Part of a small language model's weights.
Size: 17 layers, vocabulary 32000.
Training: a variant of SOAP for these matrices, 499M tokens, 2107 steps.
Each number is 128 + 32 x the weight over its row's rms, rounded and kept within 0 to 255. Layers, rows and columns count from 0. Numbers have three digits each. The size before them is the row's rms in percent of the matrix's.

# layer 2 MLP down (transposed), 512x384, rms 0.0549, rows 487-503, columns 128-255
097:126101164140142164168166156161130124119098123143113145142125145065168137108170092079165133140158186114106115179081099102119144117116155143194169164110153143125111118191164132097144133147109162148105098111118100118120073104203146145095128098148189115132095140205070211076084083089144183171166084111084111179053163167122111102102200080115131119134117077144090138108120112182096102135158
104:179046089098142123157127129120096108193139184123117154103119162124103168139114128185063132111152133132147122193151153098183073118100074117097132058145135110104129062137118174173158115102219132115163130125104093148125130105109089159131164118183095124174141167094120110119127097157084184082117116131116097130197156090113133116110112180145124157115137170150155185165140116182113147096063
100:129155148120108111120114103177140125161142169109101100068140192127131111150132157142177121089117207099145144078110175132138153141167156123153112052155175179150083133093122125137093137139157161119129110157123122077085205122126133135110123148144156158126159146070196118096067116067147141130153114170142132078131194121132139087119132156116177118118089118125114137099161153180133130202112
109:051083179120136115131085111159118113158110180126105120083087121146071169119048146082166087171120151109129094119075126121188151158162111146105089053128193172114113181100088152095136085127159173143166103135056102080121103142146131168130081076131117060075101126109111163100110143150149164149122157121166041162131147044120161128175133142151102153102100092077129099128122113113175134183114
103:140178147183098146170193116078099138154107088148103114109126108097108146088150150131104145106093150164131147062114060110146122073127116159070141136119136118107110140083093107190121148150155124113098108105118137128165166167193131121134105118126125116117171185100117101104141106127063134098146214100153080112129166162136095142107154097240080135116188142122159135101109112124105095145183
104:140125181092169142139187121139177140103103130125171128126161122105144125066115094132121136145123126112130131186121114177174115120124135158049094106173132174138077135123150129127100115081159169144137146118187148109151103088163112118095086064153092109144136134087081148123156151118158188133167088079126130194114132114086102084218123122147083134144145106090133147188145166143109088143108
103:118136158141175166142126126115148129186087103093067172131140169101105132093135102118111114131092169129093145179134137110147134141177112088166149087162126118143060129126094114137114111194190100127149059136103128086109157120075174223104167042190135180161145107136200174119120190106099139098091172167108117144161133113165134100092100079103127126125100105159086141109155088094164132135153
094:155098118128103131117134110174124167185137107187110122128166159106128116118149169182104151118138119142058145198061143142142156202179139179101118059161145130171138169153142057158081090129085155113135176093163161133171113157078126097133160121115098077152124126124079166188138150132050044099181080091147174084175059132113157142091191129102154129164121199125101120182100109187121126120115
094:133104115113036127127070116054138163118174136182144159183129193133089168100135108138151155137207100179115117155107152136163145074143068083098163172130149152161154164125097133113115106075115111162148058191127138187144145136094136150121135148078060112136164116201135135119163174166122158124087138079156103076121061078113102195140121161152128114203138126181125135110104096125127193124143
093:098116131134138139109133129099176105102126124150130104153164202146124129152121178126120106102119137124106148127177075134130079145074140144106132115140133187152096145141157123141136084084098140166105192070126107101132091127063095126197139130159117141112106175097255120085125153156157103113141147108131199138154128109101131149066163156141098144132087124141169142058145112128118085105133
099:102097123129152155125117146130098099148147097127142147120142085152130103103139119113077183185086129078111100147140091108119117118208133093095159113089140085108059134087138105161174128198185142116058146109195127112070131093110097142085065069144157179095152131159129181136153151138107130146119099188160105137131154106123146126124062117114129146168156140127143215150133151125105094155149
094:129118149121162122124181135171123122189168139103082103108202132103107151184122161223183090101162076100117163145134162114146122108143160133130139133070136134132116131115147135107129142169160131134176142139162121075143105130089111137193078123085142105129097158134117159117121161136149106096098180142166107131155198091133112102184155070087089108156108130113145182088133125058108110142099
102:093151133115128124121104125112115135092125122158073133151097121162162117099145117087195165055147107112127121151137163099146136130169123084146154112128101158142128106141153175132091159170157103129134139117137181125186137149136131124157163142159114102154095138154121134156045136119152065135137131123098122112110144105179071163140143096084120160090085104218153105103074121118127132160178
093:055130093116091201186134150163154103126164180165120142146160134133101132166174149182103121143119138110157134124142152150130138122109144141210136127129158240150132074158114150132091146172161063133116116174093115112141130086176080095155139148117134138128151103110076116167142138089109163084196153135117097134092177125106141152148126171153105167111132211179182128154174122171161059157086
100:143125101105140088096079149171113061147174145178164130130153158114102127150122109118082120075130148063118080177129064046159090113128103155082156125101106097133125139123154105154131112129182083110110150112091133167133168112158082090148083146099113143142182120110132148059112127191127121122109119122108169132179070050144090129140105161168140097159074180113122099078132110201135174156124
102:083094147133129142191125138124130145122106124078087127098039194136138153114081104166109133171189086179102192139096103129152154094083136164124142154181126138130169158098083131106165188137147111108105091142120123103145141137113094169129169169095137107121137122136053165130088135133067163128115107090156170107165065148118074217136127154169142149155103090149142163172153189130121110078156
106:194151088142079169201107127129115147092040169073126129115140108178162127174173142152112120117098085136115128127179143127081107089078160136064124176151121147155172168176095166110133163161124080121178089132101111141148128213090157073129187123119139109165118102124125074125117079157142137089121184098207173040136126139113149163125183151154077137141089166110102129082126153115143136106183
# layer 2 MLP gate, 512x384, rms 0.0685, rows 488-504, columns 128-255
096:160074120113158137155110111116105147112168158204093164171140131103148151129067088111113135167148126170171155155138141111161125170113166110119202171096107135159213140174162093125164106121111135141099164165141090169150095169104122114049126132089055176173165165151085167156174114067094181130164091168124128133119149092133120093086161099115233094121092090092091113129133127136100189083152
111:159131123089131096121108115149139168165113186153131104092131182140183088178155130120153129068128165164169089171074149117182170137183143143174164117134156190136071103174190115163093173136158159126145177166127129096102210176120185177097092116079128132115141161091165127148079173116102170127096159214144121129160167104107147105098116160081136105128118131123117066097158160153170111150133
103:099136162156167206127086084166095108141094153135109171173116145129187107171085121135113124106107135135107074117190108117166130077158183118095134070195155194122141107127136170094170111143155126170200123104162080079107103125155161189110135195119118113120132127103135143076152130152133123156150097125102132062150076136157150039162100153175123226145121058063154132070124068116126139129175
094:147155141110162163123158174102147174126121125079107127127154165122082094161137140129167173119135136122103182129083143161101152122204215103133128120164121101118175157072143134191131161188161110168163105138137125109185134156099088147167086104168095121118141105135118087130122125123098155119133167150137142177124208174050140147166130168141105119154092063165100169143115144156075135115145
105:108078161146165127099141137162201154136127144127114175146141143136160102102175146135123143089116124140134113164118139149105118022123159132083119119184179121119095206124110090122074132048120163122180116143147168109117140085175142118145114123137062157148106116104103114099167077133135170150180152081130076148135106148067127098199159104147070161183139101112116124148139123146085103103121
105:168154167114108140161155109154124127051178142134159104132101168152181130137130151112155165159157093089173117109172072102081128106125127134104104121095141114101183144113119155152156138118090164122084167157167152129144091135157073090181133125084065117090116121137074117131145077112174153154176083062103170147125122132117122149180214170101176111109181092126154139126184175175116120149091
106:154124129135128130118126148143144185165159086159110125102145163085129126138143172155113119142112124134096159190057141162140116180141122116098101075181134106194157150150175052181076076139099127145129139090149188137168101146116109087103160085127128120141132140132090161157139171132089051116141095094094214093138053133090100153109173153090154119143157201117060112199116091169137100124146
094:111154156140165135162102071082114116144126188085114149080192082212149108108133103117087065096143126148091084094098139093122111149094137163136134133147084121089197135170137124091101106152043141126124167119138147148177069124095089106124167106141126150089103080095181198109147115103090123085052138191155150133160160045111119098140091110135134095164156159127119114102140092064119114140097
087:144085094127166093132113108109112143104099153109119156116184130159142145243105107109132145070134096119124153124124124122088128147217146106084148108099196126038151078096082144089164104125153084085131087114141155150130124121151129081220121129107128143089132124086128152123108131081108130119115102149124077175127171148098123128163158088133171152138142061083088120141086129106165159133176
096:128098140114098162097116137143125096148162143101141147109173106096130174065142119110081168138145153161139141096092094083093143100142124099137150147077163090111187168121121055109139142119114112129082161184165099088090074146118128184103124112111142157079148159126161165142137150122142115151070060130116131139052130138123157116191167112129125151110142081116095151183095119135115116228067
099:154144117188183144121119166193116103187123158144068110062168131098101129180188133168159108115131093122118136145180182102135123107113173102122103140123119134094105129096128136109141173173107130142137085145209120114108116130075099170137091133134136107169092153118096130124127111123135134090028175188128124176123200119157105122168150071080112131148146119095143169095114147050091112099113
100:148156107155141128132110094123129147116094146090166127101139096087098118154086125146080132177061145120171099108133110159145119102059142121136091138091159116171090143142092106098137094077136162105151124126138096126136119138134155110139094091078144144113095099110134098086149139142150189104106148156171118127146148118068218111117122140156128144191199130065122102112075137171173112128098
110:192158172138182045124198102113122154113151141107114172085122126116125090141079097096141115113085143091126108174150107094125166161129090088124153093101095055132115157129135101157111101113080178111116153101165128121138092180189154149147128115138099183141096100170136087079124106153143119148154132094093103129134085133144106101125132032076104111185143088089073087146158141064104165119160
088:151155130134104175178159133189104101148153115062114140175163146121173111135088197104108075138136089155166107146149090111162150102140074141138108163110101137110141094132196126117117117156075159132104111118144123130102154137139111134115105087096134159105128092137211141159127114084075135144129156174166148176154170110117155094128145126063157093111175119144086167202036166080150091140159
101:147127125116185102021117108141098129138088127155112053110137141177131155156164100149118212112135100119124136132163175097065167155159187101148118040137109158166125133130133145165132148125179116069103148050115132143142156130113147111093088152142116130168135091176106080138109136161109131057124168138079128061077111147081109074085061119145101113145171147115148191092111124169103153105122
091:135146097100188063150171114107166092045160098097139131069143217179094135125114201113138162206129118111153121093159130119150078188158181148186138145139148125111153158089104129130149069115182173162156119196103160120080123143135170153133226122152155098107140152125132093104175138164097133161139149141086169178185140179144118106164141133123133102178101181121126190107138114134127144122156
099:138149141124125112092119176107088107141146108193145075096122160129114204104109107103130144139102165144182164134130100159114081125164116134101145146164102130095136196123127126102185175104179119154118097077135083114118186116137058184129117108119095179166129153158108142146167118105208135143161162157149164090121151142086118145086159031137112111117091148124136130090090040074093161150153
# layer 2 MLP up, 512x384, rms 0.0737, rows 488-504, columns 128-255
105:077216150143105135136141139139132146075136118107138089150110117128164108132131126097178100162121124134097110081121097154078159141134154136154137169091114144169106220120160114091101143147065128132123151159157191111097140156139194132125104133089154154132107084185148134157139151125131069168132135133176161115075122160151144148140133090145112160131132087084089098050108164077147089146173
102:158114122119180091101124113075080117111109115148105124204077058155143091157126093136121181155137109144091099130169100148149112130079147176131116200114095077093121087146175095103128138151122117155116083082159147150118106155145149146140144121078113100150042146140109139085173111140106090094115133084119113164107126126096130161136148124138089114119153150078125108158092127129105118107111
100:182165081075088143145136139142134138074110177110194120119167137117084109145154134120163153069198111156099144162177168170093142072121097119114165152116083115163139153140140148083094125136091120129172143100124111146136154130148104118141169074136102206170119098097074147172125093126189115105142080116124107072130119179195162146092111093147165131139149125126108152133176056156110113142102
105:110087146062131118111038137157158125096099147128156127137130116152132118173120137116121135119123091089113123186117161147104102188135131112164114102143156143131131111182163142073170140120110140176152183137119149131133082105099161129135142141098158120124075077131157156141159155147198122159080081160109167100133100102139113085124101138025192103126085123143136089197142139157117160086113
094:167104132142113158135111112116058170110140099100159136224094132118096131150159126130091089175164159113112103129119148109150172196147095140139157139148102111109149089137123099124131098162120156117140177071098108132124152166077148156132146159151175176101104105150137068141143148160144154105124150159122104095181119133161158154043113119131138101146140210091107120118135159112153135123120
103:117154080101085129108133128160099166105169104150124133125140160147155131147087157097125125151085114116132077143164111169105131138149188156075114167082154118094130138143171119099144114081112091121048155105157132198147119177172056102113148194072138100102114172102053131165153077123138088120093134088115144090136138167138180129153208180133158114180171128046188099162084126157123102205114
090:116169193122146159125161128140076099109102108124121101147120104126133122131145098101143125106137110122153122145162046127145129129158114100163146121105101133071097097107093186093174121104115101139121139126072070169053183109126146090118097167129122074152098128125140109114157144133152187162121179169154096168196142142138219118134048128191142102098043080136178161116165138064092147152107
093:119171146121134126147121084129166145098123139038087102130138040116165097108169155149102048107128156103120147079131087155141130104106133138121112080160089090143152100152116093154171185143119114131161147092121124068133119122143124132151110112140088091175107070068136129149107116120153139073126107153100117223121185175156071067142151173187109191104117098108126089166151118155112123107163
106:176131137142106086155135117132057143157152117067108146130122069109088115112140110174151162128132158133134116152121161099121152099150124121148121177135118076100129119131103100117123111151164144114142071124114126113114155091178188122083137107095124124167158059157000127135154136112090161153116151107078040109115129177118136154192063092146143156050174130076092150197093145119119165175110
102:165153162119086102124104113137162128148117162120081131107129146095126140150129173129112100127152114132162132102101175158134117140084128153152159138129124151111165116145062165110052126072068128102154135153113131096128111160135145094117161149156144120162136145071142082110119143102126086114135138103088109126086126174132117184121183128114164087134109079142063081123125095148161135170143
086:121133155132065110093139058054147139069144115131165118146099113199173156114075107109121157191108138127153122129043075115115089132157062140137136074092103142139119118160174138156080118126178157113138148121091128101163145130189110115119192122117117140090190116141120104160104123146109143113192136078122157127176061133088169087108157141164141170112101160126127111148066127195191130144170
088:149151109137157160160111106121125137102134168097149142099109044124102112176093091136081143133082158136139122123110159182151116135092140097119081155131166151170113143185129109037134123104113199153159166161145120085159071140156150122184125067097120110120082093131094116097119145181128153132126156123189084123123182102096213151106127135177152104126138137092141120099081129142141074148114
104:181119147127151009110144130073096152136128089119144135104102112141129078067100079079154126139159127123098160169147129137106148108127151154073121138152146042102117162123133132123191089155109193139167148094181156136106121191143119135120110085127092103107138136159150116095099116157146096172124101120128163123150072129141133161092142103093148115149108058100017124083104143081099174091178
105:110092146136111147117161088079129192100073119107108122104090083116132136087144136156207142135142140187116183100124157218072167153082150106188133126170152184143137127121115140123100110136081175156130138146204137108084105123089169154096139154128091089137105136137115109171095155112141149122140124144127059110064175205130163136122105110109074165155137097140177109149146129087121087099146
096:148094140162162055050136092134149138149124173143130078129194123187176111214165096186112171119136143105125129141185157111113193103121191124153133121112104118155150048063092112114103150135093112096089176094135164124100153103108153150074087149117084122143146123113041081148154120084179176134124108136108097099051136137081124126105046098180086134110127184164134185121125145154131099123157
110:108097147074192108067125160153117078171169109166115124144098145093112114096100098181191161129126136135137118108044111091163131166165091161189136074101136120125095067103161079131154126096152168112087153132145148123108144062153099189120060117135129130098140140127136208130140137097114132123113066145061128239120147141131096043116048109086168096147138083138166110166133103124122166119062
100:188119117100151033118199172092123137109143140130091134218073176130096106165116142110115122163117170082150102145112124124109147094178207168095130112100105169160051193136129121119133132132180164132074112140108143082137086122133094154119147075190126145163096105118139150091143148080137156097115194059160152128132175143115083095172169086192136149102094139122139115121177097161077095143128